{"n_head": 8, "vocab_size": 2083, "activation": "squared_relu", "norm_place": "pre", "rope_fraction": 0.5, "bias": "none", "tie_embeddings": "early", "init": "normal", "init_std_up": 0.0423, "optimizer": "muon_variant", "lr_mult_down": 2.0, "beta1": 0.9, "train_tokens": 441300000, "steps": 14169}
Each number is 128 + 24 x the weight over its row's rms, rounded and kept within 0 to 255. Layers, rows and columns count from 0. The size above them is the row's rms in percent of the matrix's.

# layer 16 attention output (transposed), 256x128, rms 0.139, rows 246-255, columns 0-63
size [ 84  88  88  82  92  87  85  81  82  92]
[[122 123 135 108  83 134 133 112 147  67  99 120 103 188 131 132 130 128  76 125 108 104 148 114  85 153 144 141 114 105 108  91 149 115 109 117 116 129  99  92 124 131 121 141 139 100 139 135 124 148 124 107  84 115 105 156 106 149  99 146 146  80 148 131]
 [120 117 109  98 146 114 113 199 128 159  78 132 139 153 108 137 132 100 106 128 130  93 133 153 110  95 133 137  93 104 107 137 137 125 126  72 136 115 149  91 115 155 172 143 135 136 154 121 105 182 133 150  95 102 136 183 162 111 113 114 140 122 131 151]
 [188 150  93 105 131 140 109 130 109 145 127 135 120 133 110 127 140 131 188 124 124 124 109 124 102 153 128 130  94  98 124 145 144 111 152 183 124  99 139 149 157 137 104 140 138 141  82 131 121 121 115 154 122  98 125 135 100 114 118 173 116  94 138 182]
 [152 184 123 121  99 127 143 132 159 132 185 127 132 149 120 124 131 120 113 157 124 158 110 143 107 120 100 163 123 131 155 124 163 140 138 122 126 155 114 121 147 117 100 109 121 104 184 132 125 145 121 131 171  86 169 124 145 135 143 132 130 137 114  97]
 [182  82 118 123 152 114 133 125 136 167 125 131 125 123 142 128 157 174 119 151 161 131 123 149 177 115 143 137  80 136  98 122 138 133 127 131 126 165 132 150 100 122 100 109 151 173 125 137 174 147 148 130 109 117 145  99 118 157 121 115 138 107 154 143]
 [131 125 115 128 124 133 139 105 117 147 144 114 164 104  94 143 171 138  78 136  73 181 116 173 120 105  75 117 152  89 140 128  88 143  93 138 146 134 129 138  72 104 139 148 160 172 136 130 133  87  96 113 145 116 122 131 158 160 167 106 111 140 141 144]
 [198  82 180 140 165 140  73 148 133 122 119  96 148  80 149 101  93 118 120 117 174 183 100 125 122 112 156 141 108 135 160 123 109 148 154 147 109 116 155 136 126 102 131 120 120 151 151 158 135 119 137 149 142 184 149 135 105 118 174 125 153 112 131 116]
 [159 134 114 150 104 121 122 144 154 115 111 110  73 120 124 129 153 103  67 138 134 144 132 106 118 151  93 112 124 144 133 177 134 153 147 114 122 169 131 148 127 157  95 146 163  93 140 131 107 128 169 100 111 181 105 121 118 146  98 115 172 157 153 137]
 [ 74 153 127 101 133 132 162 122 145 101 168  93 125 124 138 135 162  94 132 106 154 107 133 200 140 156 149  90 142 115 133 104  87 102 126 113 126 154 128 120 132 106 173  94 122 157 118 112 108 100 129 151 128 156 142 174 152 154 135 101 119 142 136 164]
 [131 103 119 142 142 111 129 131 139 149 122  81 105  98 163 138 145 132 135 128 146 107 175 100 164 138 120  78 124 121 154 124 156 104 134  72 141 107  77 133 114 140 153 129 154 124 117 134 161 107  86 153 166 170 125 148 134 156 135 143 115 148 102 136]]
# layer 16 attention value, 256x128, rms 0.19, rows 247-255, columns 0-63
size [ 99  93 107 109 100  96  91  96 105]
[[117 127 120 126  92 121 156 132 178 171 116 135  99 142 144 150 103 131 104 143 102 105 121  93 113  49 119 115 122  63 147 133 129 139 147 137 103 118 107 121 152 132 130 127  87 102 122 101 120 145 164 145 115  98 101 145 149  90 141 122 123 129 119 148]
 [171 142 104 113  90 141 139 115 113 157 139 143 157 156 119 155 135 136 147 122  98 113 131 108 126 146 139 118 142 133 128 117 153 103 147 167 117 111 140 134 140 125  79 119 111 144 112 171 127 105 128 139 152 125 134 124  56 156 120 139  85 122 135 136]
 [140 103 101 149 146 107 132 161 134 111 151  91 166 113 133 115 158 101 144 135 102 183 115 125 137 142 127  80 140 158 148 118 143 122 138 125  94 144 118 131  98 133 111 122 137 140 176 129  91 150 104 129 162 109 180 131 129 142 106  90 109 157 107 105]
 [140 107 114 105 139 133 106 131 138 117 166 118 147 152 114 132 184 146 145 101 134 125 104 139 162  84 125 147 146 143 125 170 110 164  96 118 151 186  97 102 140 142 120 120 142 160 137 135 170 149 178 113 137 117 156 115 147 116 112 130  98 165 131 118]
 [103 110 109  99 125 118 143 103 122 122 142  94 142 104  90 174 168 101 110 119 141 107 146 156 154 184 101 145  99 154 148  88  96 165  79 127 105 130 140 111 101 127 166 126 113 146 154 129 152  96 116 114 116 114 143 142 161 154 105  83  99 130 161 133]
 [174 126 169  99 158 127 121 117 146  90 155 114  72 134 111 164 143 141 116  73 146 111  97 136 157 109 140 143 161 142 151 121 102 156 109 131 135 115 159  95 144  60 107 113 104 109 100 110 116 173  82 139 137 152 169 130 111 118 145 150 109 117 115 140]
 [173 123  65 116  90  97 111 126 201  91 121 148 148 131 124 141 110 170 122 106 139  95 157 108 130 161 136 124 130 109 130 143 121 107 104 138 162 138 142 145 138 164 100 157 173 136 165 117  39  87 129 109 152 127 125 129 136 139 153 130 168  94 129 175]
 [114 119 105  82 138 136 171 161 119 118 141 133 124 142 102 152 157 125 112  98 150 113 104 128 124 134 131  94 142 157  97 106 141  98 140 121 102 124 158 110 111 133 175 117  94 118 166  69 105 107  83 155  97 128 111 124 118 115 131 125 141 114 101 138]
 [124 126 124 140  98 127 114 123 116 109 135  77 146 146 104 141  83  96 151 196 136 126 144 101 143  68 148 101 127 124 134 127 141  89 131  89 132 131 105 114 115 124 143 127 124 150 119  82 191 162 109 134  98 120 138 125 132 138 117 123 108 163 139 145]]
# layer 16 MLP up, 1024x128, rms 0.208, rows 0-42, columns 0-63
size [ 94  93 110  98  96 102  94 104 101 101  86  97 100 106 101 100  90 111  88  88  99  96 106 108 110 102  95  91 112 103  99 111 109 103  90  91  99 104 101 102  90 102  96]
[[148 108 132 119 150 147 113 138 111 146 114 114 124 135  77 170 127 119 114 124 154 143  94 141 141 137 132 161  96 149 129 150 167 142 146 136 137 108 129 103 118 157 122 120 107 135 112 120 150  88 148 109 133 130 127 136 132  74 107  98  99 134 151  82]
 [111 167 138 129 129 159 104 122  92 149 158 119 114 121 158  88 139 136 102 119 129 121 150 147 154 111 121 138 158 108 115 128 138  97 128 113 124 119 159 127 134 127 137  91  79 117 142 154  99  72 150 106  91 139  94 137 125 135 124 138 134 171 134  90]
 [107  83 140 148 115 151 192 112 108 127 112 119 146 121 139 122 129 133 114 157 165 134 151 137  93 115 150 105 127 134 122 120 123 157 127 152 129 133 105 137 111 120 141 156 143 143 149 140 137 138 128 146 135 119 155 139 137 138 154 185 176 115 119 100]
 [137 168 112 120 105  90  95 148 129 137 160  73 128 111 124 129 116 127 123 118 113 128 121 139 133 149 108  91 121 134 134 180 143 147 125 154 117 106 116 142 121 163  95 131 138 150 122 152 164 139 117 133 118 119 138 161 121 123  79 136 117 137 139 133]
 [124 131 105 111 150 128 151 149 155 129  97 140  99  83 108 120 119 107 109  89 123 150  88  97 124 152 128  97 139 154 140  84 132 136  95 106 139 116  95 129 135 110 111 117 103 126 128 144 109  86  94  89 152 118  72  80  99  88 150 125 153 133 170 117]
 [131 141 163 135 108 147 105 122  82 136 148 104 154 132 131 135  98 128 134 126 106 117  88 143 127 122 159 100 132 168 131 135 109 134 108 101 156 142 123 142  88 134 114 120 105 130 115 146 128 158 130 138 126 171 125 100  95  80 136 178 116 176 118 151]
 [128 116 129 118 166 160 132 167  93 114 121 130  86 116 147 123 104 136  72 131 145 135 145  94 108 123 103 134 108 106 140 123 130 131 190 134 117 134 125 136 126 127 115 155 110 115 108 142 120 137 105 123 160 126 141 131 160 151  95 137 104 123 142 152]
 [118 159 117 144 117 105 179 138 176 175 110 132 159 120 107 133 133  89  83 108 135 128 152 106 163 158 152 116 145 102 145 115 147 124 129 139 148 137 118 135 135 105  97 141 113 184 163  98 108  83 119 121 136 152 134 146 144 143 118  98 166 110 131 122]
 [153 117 138 121 110  93 148  84 151 144 156 118 116 127  93  67  91  95 138 139 151 118 136 153 105 133 122 126 151  83 115 118  90 138 133  93  85 139 167 122 139 155 157 155 118 152 138 134  93 131 100 117 103 131  78 133 100 131 123 101 143 149  83 117]
 [115 100 125 115  99 132 126 107 152 179 132 150 112 146 105 133 112 176 123 129 124 115 131 120 143 185  98 102 153 128 135 138 110 109 101 126 150 137 134 121 103 143 138 179 127 115  85 104 124 150 127 130 134 150 150 120 101  91 127 123 135 108 149 139]
 [127 131 136 145 123 159 117  84 171  93 136 115 128 107 130 151 143  92 120 116 142 132 111 118 176 108 143 156 112 121 133 114 143 113 133 125 152 208 105 126  65 152 136 129 120  84 119 144 151 140 104 118 128 135 136 126 113 146 128  98 119 108 101  95]
 [ 63 142 153 115  97 135 146 174 136 142 194 150 122 152 102 100 123 131  96 135 130 127 127 107 121 138 117 106 148 106 120 142 116 127 122  86 159 105 128 186 114 153  92 119 150 136 124 147  87 136 107 127 124 160  88 130  93 102 166  99 127 133  99  89]
 [133 136  94 100 110 126 148 133 118  71 146 118 140 134 134 109 110 145 200 166 138 124 120 129 114 143 110 128  94 119 121 153 101 167 109 118 161  91 126 140 145 106 139 103 137 120 130 159 113 106 123 127 143 109 151 136  40 134 125 130 129 146 137 161]
 [107 138  91 142 127 124 110  98  94 148 141 158 128  99 110 168  95 125 119 118  97 121 100 121 173  90  79 151 136 136 117 168 140 152 148 148 183 146 124 119 138 115 150 139 147 153 116 146 174 132 123 129 126 125 160 123  72 114 190 134 112 142  95 125]
 [114 141 110 139  93 132 121 128 135 160 109 142 139 131 123 135 107 123  84 119 143 120 145 163 132 143 107  89 121 152 125 143 139 125 118 122 149 148 151 118 124 113 134  67 136 143 153 114 144 124  89 175 139 102 112  85  83  99 121 167 114 131 173 126]
 [100  82 139 145 101  88 129 142 164  82 161 120  86 100 124 113 105 142  67 118 144 158 124 126 112 128  91  69 103 122 116 135 129 135 123 122 178 132  90 159 126 128 130 127 158 108 121 168 147 131 146 173 105 170 133 165  94 151 103 138 143  98 130 105]
 [138 102 164 149 156 140 142 139 113 149 107 145 154 136 109 207 140 161 122 111  84 145 155 137 138 141 123 132 149 148 138 144 114  88 137 137 152 103 119 118 173 112 133  80 124 160 132 134 131 120 141 124 139 152 130 136 124 158 143 124 161 113 133 113]
 [114 113 117 148 156 111  95  94 133 104 193 114 160 141 112 120  93 156  85  99 111 114 136  45 110 130 145 126 121 112 149 111 115  86 156 157 116 138  72  89 112 127  98  69  82 108 130 101 138 144 153 135 147 127 115 108 127 141 113 109 132 121 119 120]
 [129 124 127 126 121 111 115 110 134 163 150 150 122 169 165 146 125 172  89 129 117 117 113 158 109 142 145 139 155 164  93 131 131 121 155 128 154 125 178 111 145 138 107  93 109 141 138 167 108 138 106 142 133 169 110 130 154 119 106 149 147 114 135 159]
 [ 99 178 159 137  66 148 148 140 134 159 143 128 197 126  86 142 128 166  57 152  99 113  86 119 113 144 125 135 151 144 130 122 123  96 115 131 109 178 137  91 152 128 126 134 115 138 149 122 161 157 121 120 109 152 123 138 163 127 121 179 125 111 138 123]
 [153 169 158 172  92 167 160 138 108 121 130 136 149 120 141 116 133 155 108 111 132 132  74 146 113 111 126 138 162 155 146 176 121 116 130 103 151 118 168 141 104 105 122 100  79 165 135 125  84 146 147 163 147  97 134 142 153 164 124 119 164 131 162 108]
 [115  93 193 125 124 165 107 121  57 106 129 123 139 150 153  94 124 112  97 132 123 101  99 155 116 147  94 116 152 146 100 108 117 103 141 133 169 138  88 129 136 137 163  79 125 141 124 127 104 121 127  97 130 124 136 126  80 144 136 117 135 119 158 148]
 [122 126 126 163 162  71  85 107 130  97  99 102 136 138 132 150  78 101 168 170 125  98 140 147 100 102 122 115 116 142 142  94  97 127 110  87 165 134 172 116 111 105 118 126 164 126 108 145  92 115 120 134 137 151 113 151 102  90  98  63 170 121 114  94]
 [116 124 132 133 123 149 130 149 112 130 128 113 102 143 202 132 114 109  94 177 140  88 156 134  76 125 127 145  89 132 113 124 191 137 107 125 115 153 172 122  92 148 126 134 127 131 134 126 110 103 104 112 117 139  93 146 126 113 144 103  99 112 170 129]
 [153 128 156 139 122 102 126 154 117 102 117 140 133 128 126 122 105 157 116 112 134 100 121 134 138 133 155 124 102 118 124 113 122 164 140  98 128 154 164 114 154 148 105 150 144 113 130 154 119 123 181 152 169 163 119 133 123 185 150 141 171 120 135 112]
 [ 77 160 140 143 121 158 131 134  48 171 173 130 124 128 168 116 109 132  76 133 129 122 146 137 165 133 157 160  90 147 152  97 159 139 109  70 147 112 103 159 119 160 114 106  85 106  91 135 122 107 111  84 155 179 137  89 137 151 132 117 144 166 138 134]
 [135 125 163 132 121 138 103 153 137 130 114 104 110 112 143 147 150 136 138 128 133 123 140 126 150 158 116 143 181 170 140 110 170  76 122 132 100 113  80 193 138 140 145  91 147 111 146 163 108 119 135 120 134 139 142 114  87  98 127 100  76 140 138 101]
 [121 120 119 109 125  94 151 162 136 135 159 152 116 158 144 155 102 223 110 169 164 118 107 131  99 167 120 142 170 133 124 149 114 141 133 103 121 101 136 121 122 153 117  97 153 121 117 141 150 133 166 155 136 171 145 104 141 130 111  67 174 196 144 129]
 [ 95  91 161 149 175 109 168  83 145 165 145 152 154  86 104 136 144 128  74 132 159 158 170  85 128 121 159 136 128 132 121  94 131 146 137 144 138 147 115 110 120 154 126 143 152 103  90 158 152 103 116  94 170 161 122 127 105  90 152 155 142 143 143  80]
 [118 105 108 112 144 102 157 118 123 148 147 137 145 130 107 159 113 143 124 149 154 138 151 123 109 131  92 140 144 180 165 139 132 110 124 105 112  93 131 119 119  93  71 132 117 129 136 178 139 123 133 154 134  56 142  94  95  99 105 170  71 100  98 133]
 [141 117 142 117 109 132 135 157 165 120 132 136 120  94 146 132 115 117 132 112 164 117 149 110 155  97  59 113 136  90 176 107 109 146 148 138 171 118 120 135 123 125 134 152  91 171 105 158 157 156 123 139 129 151 133 119 123 160 141 146 134 136  76 110]
 [115 175 136 146 108 139  82  91 122 100 130 106 150 141  77 122 112 140 108 118 136 113 129 136  93 138 115 128 121 152 124 130 152 120 126 129 158 187 131 134 179  96 148 147 123 178 117 155  98 169 119 115 122 148 137 114 152  69 146 150 140 111 137 127]
 [128 147 141 119 134  90 129 144 132 157 128 118 142 118 140 138 145 148 121 127 126 140 116 126 164 125 175 132 135  79 122 165 107 188 122 133 129 102 148 106 127 109 135 131 119  93  59 145  85 113 104 169 131 148 134  88 144 171 102 100 121 125 142 120]
 [179 118 134 126 182 148 137 108 117 135 135 140 132 141 141 138 124 144  86 110 116 143 139 101 159 114  89 129  93  97 164 162 144 129 148 117 169  98  98 117  91 112 175 134 150 161 166 144 128 105 148 106 156 131 108 137 151 144 105 130 133  80 130 145]
 [144 180 123 134 152 111  82 114 152 108 135 124 131 120 152 132 119 123 175 119 125 112 106 118 122 150 130 161 129 131 168 142 105 121  92 104 139 128 119 138  83 169 102 108  87 132 146 186 124 157  81 139 149 100 166 152 144 130 107 130 133 140 105 142]
 [102 125 118 193  75 128 159 101 138 120  75 157 156 136 179 125 107 135 125 116 143 124 145 113 111 124  89  86 137 142 108 121 136 116 171 126 149 115 134  87 135 154 143 122 115 114 128 138 147 101 111 166 131 105  86 150  99 156 190 146 112 111 103 117]
 [126 143 148 127 146 137 154 110 142  94 155 143 139 147 143 114 104 139 156 131 148 103  81 106 110 105 178 168  96 125 139 136 134 108 142  82 124 117 151 113 125 164  90 157 120 129 128 125 109 146  93 117 132 152 129 111  97 126 194 128 114 127 140 145]
 [162 156 145 104  72 137 149 157 168 125 129 154 118 137 134 105 126 135 113 121 113 108 114 113 137 121 143 118 106 104 125 128 159 136 140 121 175  96 121 101 131 155 108 120 108 138 181  91 105  94 105 141 193 146 103  85 110 120 114 125 141 129 118 122]
 [ 92 176 135 129 110 135 123 109 185 125 134 150 100 135 143 125 115 138 140 159 159 108 128 126 131 127 140  87  66  88 119 111 139 141 127  85 160 199 107 140 115 164 146 130 107 115 131 103 122 131 120 139 148 122 144 105 110 135 148 149 181  82 130 111]
 [125 120 164 145  93 132  79  86 116  94 140 120 180 109 107  97 101 127 116 108 129 110 109 116 130 161 149 114 152 133 141 101  78 106 163 129 129 152  95 144 159 153 142 167 132 163 105 129 112 152 143 137 143 107 109 149 126 136 141 152 126 121 157 140]
 [137 111 138 124 117 137 132  93 163 153 120 142 109 104 111 131 122 189 109 118 120 118 120 145 142 141 147 148 102 126 118 136 142 151 151 137 134 144 169 126  98 111 153 110 145 124 104 128 132 100 120 161 135 124 137 140 127 105 141 109 151 187 103  84]
 [ 95 125 126 160 114 163 108 141 155 125 154 144 109 139 104 131 151 171 115 147 138 111  95 100 149 145 140 105 118  64 155 120 128 121 106 138 112 150 109 133 130 181 135 124 114  86  64 131 123 151  91 141 113 155 136 142 109 122 110 162 148 152 114 113]
 [145 104 150 100 168 132  94 128 134 167 134 124  94 147 162 105  93 142 147 106 133 107 124  95 170 103  73 108 114 161 138 154 152 118 143 157 143 137 128 119 119 103 138  81 122 132 115 121 122 127 127 130 168  82 139 108  92 177 152 123 104 136 191 112]]
# layer 16 MLP down (transposed), 1024x128, rms 0.152, rows 0-42, columns 0-63
size [ 93  98 108 100  99 104  99 102 104 101  92  95  98 110 101 102  93 111  95  96 100 100 105 107 105  98  91 101 106 103  90 105 102 100  88  99  94  99  94 107  95 102 104]
[[ 96 141 146 149 134 122  97  90 125  81  94 127  91 120 153 120 100 107 140 135 135  99 102 103 129 110  97 135 124 124 141 131 142 123  90  64 166 148  82 168 114 151 131 127 147 109  75  97 119 163 139 125 152 105 139 144 124 156 145 124 137 106 151 126]
 [122 138  45 117 132 144 152 108  74 133 115 109 121 112 157  96 116  82 125 137 132 148 110 167 156 140 102 104 109 128  85 139  93 131  88 126 107 115 109 157 101  97 107 166 143 146 172 134 129 127 109 121  75 142 113 154  96 106 131 109 151 108 107 125]
 [148 119 138  89 113  91 152 116  83  77 143 122 137 118 116 148 118 157  86 127 160 157 116 112 109  99 136 121 101 136 152 117 105 133 105 120 136 140 136 170 144 143  86 110 181 145 129 189 147 124 117 140 157 127 136 108 131 136 121 136 157 131 142 108]
 [101 157 114 150  98 119 123 102  76 116 111 107 131 130 116 140 116  89 119  99 128  97 130 114 109  83  82 113  89 147 129  99 155 149 153 155 117 134 150 114 165  67 154 110 154 114 166 119  86 113 173 124 138 125 106 153 136 116 132 145 145 102 117 157]
 [139 109 119 128 145 104 127 110 130 100 113 144 149 145 144 147 147  86 125 131 103 109 113 128 137 122 109 137 135 118 117  98 101 114 133 152 190 134 115  89 138 124 154 106 152 122 147 173 102 135 152 127 117 163 125 125 153 140 125 109  87  89  85 145]
 [134 124 147 129 152  93 130  80 114 141  73 132 212 118 136 140 137 115 123 116 121 143 143 132 134 121 136 125 163 157 110 103 161 152 108 116  87 114 137 108 101 117 115 102 117 110 151 140 140 123 114 157 119  99 117 142 141 123 128 117 140 142 106 119]
 [115 128 133 128 153 110 122 144 141 158  83 127 138 120 126 113 100 178 137 116 128 142 156 113 137 137 151  88 107  79  99 147 160 137 104 100 123 146 134 100 120 103 114 127 146 130 128 141 115 135 153 122 141 137 161 128 116 127 156 142 117 144 125 111]
 [126 107 160 162 126 101 180 132 133  99 152 181 116 109 130 107 101 108 128 150 142 148 106  84 160 131 137 148 157 155 146 110 149  78 134 111 135 100 130 152 139 139 100 116 155 145 150 151 153 105 114 153 127 135 119 118  75 131 155 128 149 138 128  88]
 [123  78 119 120 122  95 119 119 117 144 136 140 153 133 125 142 124  76  99 158 109  87 135 116 129 110 147 117 111 141 131  94 108 146 104 157 119 122 140 130 160 125 158  76 158 152 118  96 100 155 127 131  81 155 107 105 140 193 151 132 120 151 160 109]
 [139 143 142 177 100 100 124 125 126 151 116 132 161 101 135 128 107  89 120 117 183 156 144 140 147 141 138 150 139 132 158 118 135 110 117 154 104 142 117 116  91  97 132 143 126 161 117 121 159 126 124 138 149 138 125 132 100 101 114 103 124  77 116 145]
 [144 145 159 124 104 106  83 195 131 148 126 125 119 111 117  94 132 127 150 188  98 129 124 162 115 125 162  77 178 114 110 147 134 136 104 105 135 138 142 150 103 150  95 155 145 137 129 127  98 127  94  92  97 126 165 109 138 163 159 132 152 143 146 129]
 [145 126 128 138 140 137 132 118 132 113 159 150 136 146 150 118  98 127 116 123 116 149  74 159 166 110 127 110 112 158 158 103 120 105 136 193 134  98 139 183 136 165 163 188 124 108 126 114 126 131  99  89 110 108 150 114  97 105 155 140 139 134 118 118]
 [109 116 122 133 156 118  95 129 149  91  88 115 148 143 117 120 107 134 177 134 136 119 135 138 121 117 174 163 144 111  88 118 142 127 145 106 183 138 159 167 123 139 141 114 111 134 151 162 116 176 147 160 115 150 151 121  90 144 163 151 128 154 124 109]
 [111 114 121 129 128 108  97 124 137 138 131 126 129 163 119 110 108 116 174 124 135 136 142 113 184 114 112 135 123 162 122 130 154 178 131 114 177 147 113 130 170 136 145 138 186 108 128 148 134  92 119 145  99 164 116  99  70 140 125 121 134 159 112 116]
 [135 113 149 105 137 172 106 133 164 101 155 101 159 105 117 141 135  67 105 115 113 138 193  96 126 112  85 133  92 136 113 119 126 138 145 138 143 122  92 178 120 114 116 148 156 115 157 134 130 124 167 127 155  87  98 154 147  96  97 133 113 147 168 149]
 [108 173 156  99 184 105 124 127 142 102 138  93 136 164 147 118  82 143 122 128 126 138 117 148 135 102 113  72  99 165 140 126  88  96 126 127 142 148 148 129 127 146  87 109 138 138  85 133 101 167 115 134 166 150 105 140  95 180  90 154 106 113 146 144]
 [105 143 185 127 145  88 158 124 170 155 106 114 116 160 117 124 133 148 135 134  80 136 118 123 113 144 123 135 141 172 121 160 175 148 144 171 111  99 170  96 137 125  91 151 155 130 106 126 162 151 154 156  93  95 142 131 117 139 112 124 116 127 127 125]
 [ 67 128 122 142 145 106 131 129 107 142 129 147 107 136 152 137 148 140  95  91 110  89 149 143  89 141 120 148 145 149 145 131 132 133  75 139  89 122 116 121 140 142 103 154 161 124 121 102 106 141 129 183 127 160 161 152 138 126 126 169 143 120 113 116]
 [126 129 105 141 110 131 185 136 168 116 139 112 122 130 133 130 113 135 122 116 163 157 141 113 173 150 120 119  95 123 130 125 132 154 124 123  88  89  77  84 149 146 103 125 114 120  84 189 110 132 121 133 142 138 151 112 120 177 109 102  56 147 120 181]
 [144  87 131 145 163 129 118 128 101 123 115 126  72 109 148  95 136 125 182  71 141 162 148 137 136  89 135  92 145 122 160 145 150 138 133 105 170  65 139 159  88 120 152 131 132 129  99 143  84 105 129 169 166 122 171 142  93 113 171 136 117 127 131 102]
 [ 83  98 147 145 143 146 125 190 141 157 139 140 133 130 122 125 117  79 138 150 136 160 159 121  83 140 121 154 136 136 121 111 111 104 138 105 122 144 145 123 143 127 142 171 156 142 130 113  93 110 141 128 168  91 132 135 163 118 145 118 118 172  86 139]
 [175 148 112 106 105 138 173 184 174 173 116 123 129 117  96  89 108 122 165 112 106 142 166 166 122 149 128  88 147 104 153 153 134  96 146 140 139 134 131 158  81 143 137 112 130 145 111 150 124 110 155 142 160 131  66 122 186 114 142 137 134 185 124 160]
 [161 128 132  98 156 125 101  96 112 188 135 110 150  95 107 121 180 121 111 149  99 116 119 155 138 119 138 136 134  92 167 132 147 146 143 151 139 137 104  95 101 168 117 164 151 131 132  96 164 193 130  96 184 156 124 124 116 104 125 151 126 150 114 113]
 [110 156 123 125 145  92  88  99 111 124 141 119 134 111 150 144 111 123 103 132 118 115 155 126 109 137 130 116  84 142 166 109 137 126  99 141 129  76 176 187 119  69 183 134 146 147 137 138 134 123 126 121 146 134 167 125  87 145 135 189 130 136 128 149]
 [160 148 141 166 135 130 112 118  91 121 152 153 130 114 149 114 122 130 115  65 137 161 155 164  97 149 147 135 106 148 155  87 115 123 117 129 109 136 141 136 128 104 156 151 110  79 154 134 151 117 147 112 145 138 159  91  99 121 170 133 125 137  96 114]
 [150 173 153 100 145 109 192 124 103 138 140 147 121 134 142 135 162  96  98 123 101 144 129 116 124 173 170 100 133 126 124 117 115  54 128 127 129 120 103 160 133  93 132 145 110  83 150  96 142 109 143  79 120 171 173 111 121 135 138 133 118 142 149 179]
 [109  99 137 117  96 111 149 115 134 120 125 139 160 154 155 124  98 148 121  83 126 142 159 137 150  84 137  81 123 152 137 119 136  93 172 116 177 134 131 128 141 137  90 105 128 160  92 161 135 122 163 140 109 154 124 110 183 120 103 154 138 121 125 139]
 [125 132 108 158 134 126 104 126 141 119 105 125 126 141 132 145  63 133  91 149 175 117 134 106 150 172 163 124 142 123 127 131 120  94 137 147 129 129 132 147 125 149 103 171  92 170 131 122  89 150 132  85 130 162 151 138 153 104  96 132 181 107 174 141]
 [137 124  90 134 111 124 152 143 152 155 125 123 139 143 140 114  96 125 110 116 107 124 122 109 127  65  90 143 142 119 116 100 158 110 136 104  86 143 155 138 117 107 145  85 137  78 105 151 107 104 129 128 139 153 105 128 168 151 122 147 120 121 159 125]
 [131 151 127 131 158 130 129 121 112 132  96 129 155 103 122 141 106 134  92 133 131 131 120 129 121 141 127 111 159 143 187 122 114 145 133 165 117 139 103 164 140 149  86 123 125 145 160 148 139 104 126  96 114 122 130  75  97 145 134 123 114 131 143 150]
 [151  86 135 137  98  92 161 127 113 145  70 163 129  95 103  98 117 126 155 124  99  86 125 141 124 116 101 175 100 130 104 169 140 112 172 114 144 182 129 138 105  81 142 167 119 128 124 164 148 182 131 107 112  97 128  89 144  99 142  92 108 158 127  85]
 [128 124 186 129 134 175 135 140 122 139 144 101 107 134 115 117 105  85 120 163 133 146 186 171 186 151 143 111 101 131 112 140 131 162 141 137 143 141 150 101 121 155 105 130 110 107  96 152 149 166 118 102 125 111  98 126 174 116 117 135 116 113 139 114]
 [148 115 105 146 115 184 123 112 175 116 127 127 137 115 142 142 153 122 128 127 111 128 152 142  97 137 124 103 152 168 125  79 124  81 102 106 137 144 105 135 139 133 160 133 141 127 159 101 134 138 122 119 117 102 155 128 107 131 145 165  92 123 141 106]
 [126 109 138  87 116 141 115 178 143 165 151 164 104 144 134 146 132 106 143 141 124 127  95 114 151 151 171 122 148 129 157 109 134 140 113 126 124 149 154 149 106 141 166 148 136 158 151 141 161 140 100 125 130 122 130 139 125  89 148 113 122  61 126 133]
 [128 118 122 128 142 157 209 172 117 127 130  76 146 133 121 123 136 181 140 167 187  98 137 171 113  98 156 149 137 158 103 121  81 112 166  99 138 125 127 132 137 132  94  93 103 160 114 143 102 116 154 102 139 156 131 146 127 159 133 134 132 161 125 118]
 [102 129 108  92 161 140 109 153 111 101 125 159 127 102 176 108 120 169 152 155 142 112 135  83  76 139 149 121 109 120 149 132 116 120 146 132 122 107 114 119 112  86  85 137 120 150 173 169 155  93 100 113 108 155 115 102 115 123 165 139 141 123 135 127]
 [109 123 147 135 157 116 141  92 140 160 154 137 126  92 149 123 118 167 137 120 139 100  64 153 185 136 137  97 131 116 109 130 111 104  90  92 164  44 135 123 162 214 133 138 113 113 122 130 129 136 132 124  97 143 125 148 143 109 122 119 117 139 136 157]
 [ 91 134 141  87 173 134 148 142 125 129 129 137 194 144 125 142  97  73 153 152  85 104 142 140 138 124 123 150 104 127 142  98  91 127 129 131 113 132 100  72 107 139 205 101 117 162 135 137 152 120 120 116 155 111 147 108 118 145 100 112 136 108 101 137]
 [116 135 170 140 122 114 140 115 142 133  98 155 116 126 135 126 153 116 110 142  83 139 172 106 114 178 153 142 140 129 115 104  92 114 124 172 145 154 140 148 123  96 119 187 105 113 158 134 161 107 149 126 108 157 119 124 167 135 111 138 125 159 141 119]
 [131 116  64 153 121 129 129 105 110  96 143 137 175 129  88 138 113 141 150 135 156 158 161 105 133 129 105 133 146 103 152 112 104 139  77 141 145 118  97 138 117 123 128 100 128 112 124  95  82 102 150 105 160 126 195 124 133 103 174 124 112 105 143 125]
 [105 162 159 123 130 141 123 145 170 170 108 138 154 144 136 161 122 108 123 115 159 158 122  84 135 158  97 109 114 147 120 126 138 159 114 148 138 131 104 143 151 178 134 105 157 132 162 154 109  80 152 130  67 184 114 131 161 152 135 121 153 127 114 100]
 [103 110 144 124 160 108 155 109 121 129 101 144 167 152 135 131 185 137 117 139 142 132 144 138 128 133 102 156 152 111 147 101 138 122 135 145 123 110  95 117  96 144 104 160 135 129  98 133  84 152 113 122 131 116 108 107 148 166 158 143 148 177 114 116]
 [153 110 103 139 103 119 104 154 108 119 117 171 143 138  76 173 122  94  99 132 108 149 103 100 111 131 144 131 162 111 104 156 106  87 108 131 131 160 150 143 114 183 149 170 114 120 124 131 120 125 177  87 142 115 116 158 184 152 142 116 150 142 111 111]]